From a checkpoint of a small transformer trained on Wikipedia.
Size: 21 layers, width 512, MLP 3072 tanh GELU, 97.2M parameters.
Architecture: learned positions, untied embeddings.
Training: a variant of SOAP for these matrices, 738M tokens.
Each number is 200 + 40 x the weight over the matrix's rms, rounded and kept within 0 to 999. Layers, rows and columns count from 0.

# layer 10 MLP up, 3072x512, rms 0.115, rows 1022-1064, columns 96-127
144,155,214,226,241,237,248,203,160,181,195,146,203,217,155,149,148,216,186,159,174,276,263,152,202,239,244,162,191,192,215,170
143,175,89,260,170,130,224,194,160,143,212,251,193,154,227,160,215,160,178,155,162,199,185,223,189,252,185,152,171,234,275,226
254,208,234,175,149,203,191,156,242,217,264,154,171,185,177,167,212,159,241,250,242,223,205,210,212,214,210,185,183,208,229,235
173,242,185,155,194,179,189,163,216,222,178,202,198,168,156,172,218,183,219,141,156,152,182,230,187,212,186,171,176,208,190,225
138,232,182,226,216,234,172,159,249,172,196,183,205,247,211,213,202,220,197,149,192,267,227,207,169,214,211,196,132,184,255,229
89,242,332,156,183,252,242,194,197,208,215,139,163,232,259,156,179,151,162,194,163,248,190,144,93,170,245,236,172,157,232,156
116,192,185,170,216,170,227,171,230,191,192,131,200,218,282,226,143,178,190,260,146,197,267,145,165,178,165,216,178,172,195,129
203,291,127,182,179,223,206,278,175,131,145,159,198,216,200,222,180,205,251,178,221,231,148,116,281,216,145,217,293,151,195,208
269,139,199,217,234,242,182,260,258,205,136,136,274,137,239,197,182,233,103,127,204,194,185,265,195,169,278,189,221,199,211,221
176,193,186,231,253,280,230,224,200,289,236,235,210,170,288,194,182,155,216,233,180,208,189,163,168,247,234,195,198,150,207,167
158,214,241,261,234,208,198,207,175,212,224,120,210,144,235,231,172,171,244,226,143,175,209,176,166,254,237,223,146,193,229,157
226,179,279,192,132,186,262,189,183,184,203,206,231,190,140,202,183,181,243,154,298,217,154,228,250,258,239,204,196,200,180,185
221,299,274,227,251,185,188,205,163,300,158,174,230,194,205,140,209,206,181,263,181,188,209,249,262,282,205,185,182,154,246,165
141,229,208,278,251,241,275,209,263,188,159,240,167,210,193,218,176,183,125,207,261,238,279,214,189,217,195,196,168,242,233,113
265,207,160,226,227,241,203,169,224,121,199,208,133,181,207,163,209,159,197,187,235,214,161,224,258,242,165,181,207,212,194,194
249,235,187,173,170,233,202,224,218,203,181,220,215,252,129,211,196,200,159,192,229,164,192,170,106,200,210,232,142,165,200,192
202,117,181,230,201,181,149,181,189,169,194,249,208,195,212,196,231,197,236,188,210,217,237,274,217,198,181,231,136,132,247,219
224,183,254,218,242,222,127,212,260,200,179,179,185,180,186,220,148,164,217,111,270,129,169,255,247,176,181,169,228,128,259,200
196,228,212,250,156,155,221,223,228,178,231,205,216,198,159,238,123,260,189,222,215,123,247,104,174,178,140,232,229,184,153,209
244,173,214,142,174,220,222,211,280,178,166,228,172,236,137,185,227,209,169,256,250,201,199,193,204,195,198,160,213,182,167,160
238,174,145,274,181,189,180,179,172,238,228,234,172,224,247,312,205,332,223,233,185,199,244,190,141,242,191,285,185,191,147,145
249,242,199,270,224,181,162,163,267,232,183,197,126,229,191,213,188,260,201,168,238,227,231,210,180,183,224,228,137,166,171,186
182,208,195,174,224,228,186,219,208,231,256,63,274,198,228,183,247,202,189,175,165,223,130,205,206,149,232,211,290,194,190,152
200,306,149,207,221,245,153,164,229,168,211,148,233,281,204,193,138,169,214,133,159,173,232,181,240,132,111,178,210,95,290,236
194,213,194,166,192,225,207,191,191,226,184,214,135,173,158,120,185,165,259,141,219,175,224,224,190,209,208,203,203,206,230,59
268,268,144,215,232,255,201,229,119,222,243,222,213,261,225,206,252,217,196,134,236,216,240,174,229,157,222,213,233,138,185,148
185,230,224,170,215,203,216,163,231,248,174,171,245,131,236,230,235,223,185,168,176,266,199,222,237,216,175,222,204,110,129,240
200,257,272,172,197,202,283,232,216,190,175,114,182,184,264,214,144,174,229,153,239,183,289,255,179,198,182,141,232,194,180,219
223,207,109,180,258,222,224,210,223,247,159,152,196,138,189,222,267,144,242,229,135,176,168,213,177,256,183,238,171,218,167,253
104,170,156,239,209,264,177,210,209,199,186,203,277,194,210,228,119,175,207,176,171,207,157,217,233,208,186,188,233,275,146,229
214,232,214,249,166,207,198,201,165,143,207,175,188,214,173,269,177,240,166,238,216,273,149,152,197,196,145,184,168,167,189,209
239,222,209,296,231,234,211,179,242,259,193,212,182,185,208,236,168,223,166,212,220,166,227,100,204,183,177,193,186,219,260,221
274,199,238,176,204,202,212,219,213,172,195,129,264,193,244,180,148,256,180,243,239,240,186,229,194,261,162,236,242,173,189,211
201,82,187,172,163,259,173,227,193,217,211,211,191,193,247,212,158,142,188,173,188,134,234,140,201,172,237,248,308,159,207,249
268,255,176,239,181,208,223,234,169,226,178,225,209,244,164,247,293,220,137,174,224,128,148,200,150,143,216,128,250,213,119,250
160,225,237,168,232,245,328,178,186,217,217,112,181,183,187,90,210,164,210,216,240,201,217,213,124,162,166,153,244,183,223,191
241,211,196,111,224,220,220,212,231,201,272,236,248,237,220,254,194,69,213,178,204,136,230,267,194,252,270,193,215,253,204,169
184,204,169,203,250,154,231,193,174,202,225,152,181,140,204,192,199,125,197,242,170,197,205,151,220,182,207,207,225,111,187,189
216,164,192,250,246,135,284,256,195,213,203,206,221,184,221,167,163,189,225,180,218,234,193,240,178,183,242,157,191,215,180,207
244,198,264,188,223,256,162,174,273,236,191,163,228,164,226,223,211,129,231,167,199,262,190,176,296,135,215,195,255,191,185,169
265,233,109,202,218,212,185,211,160,163,235,172,165,213,104,247,289,184,225,199,225,154,189,151,208,205,224,195,128,201,218,177
288,257,255,289,194,156,166,156,154,216,178,165,166,217,240,177,223,207,190,225,168,264,159,216,291,214,262,128,272,220,189,199
155,189,249,183,203,199,213,183,138,212,221,187,234,195,176,171,196,298,255,174,183,227,204,189,194,247,164,159,221,192,248,143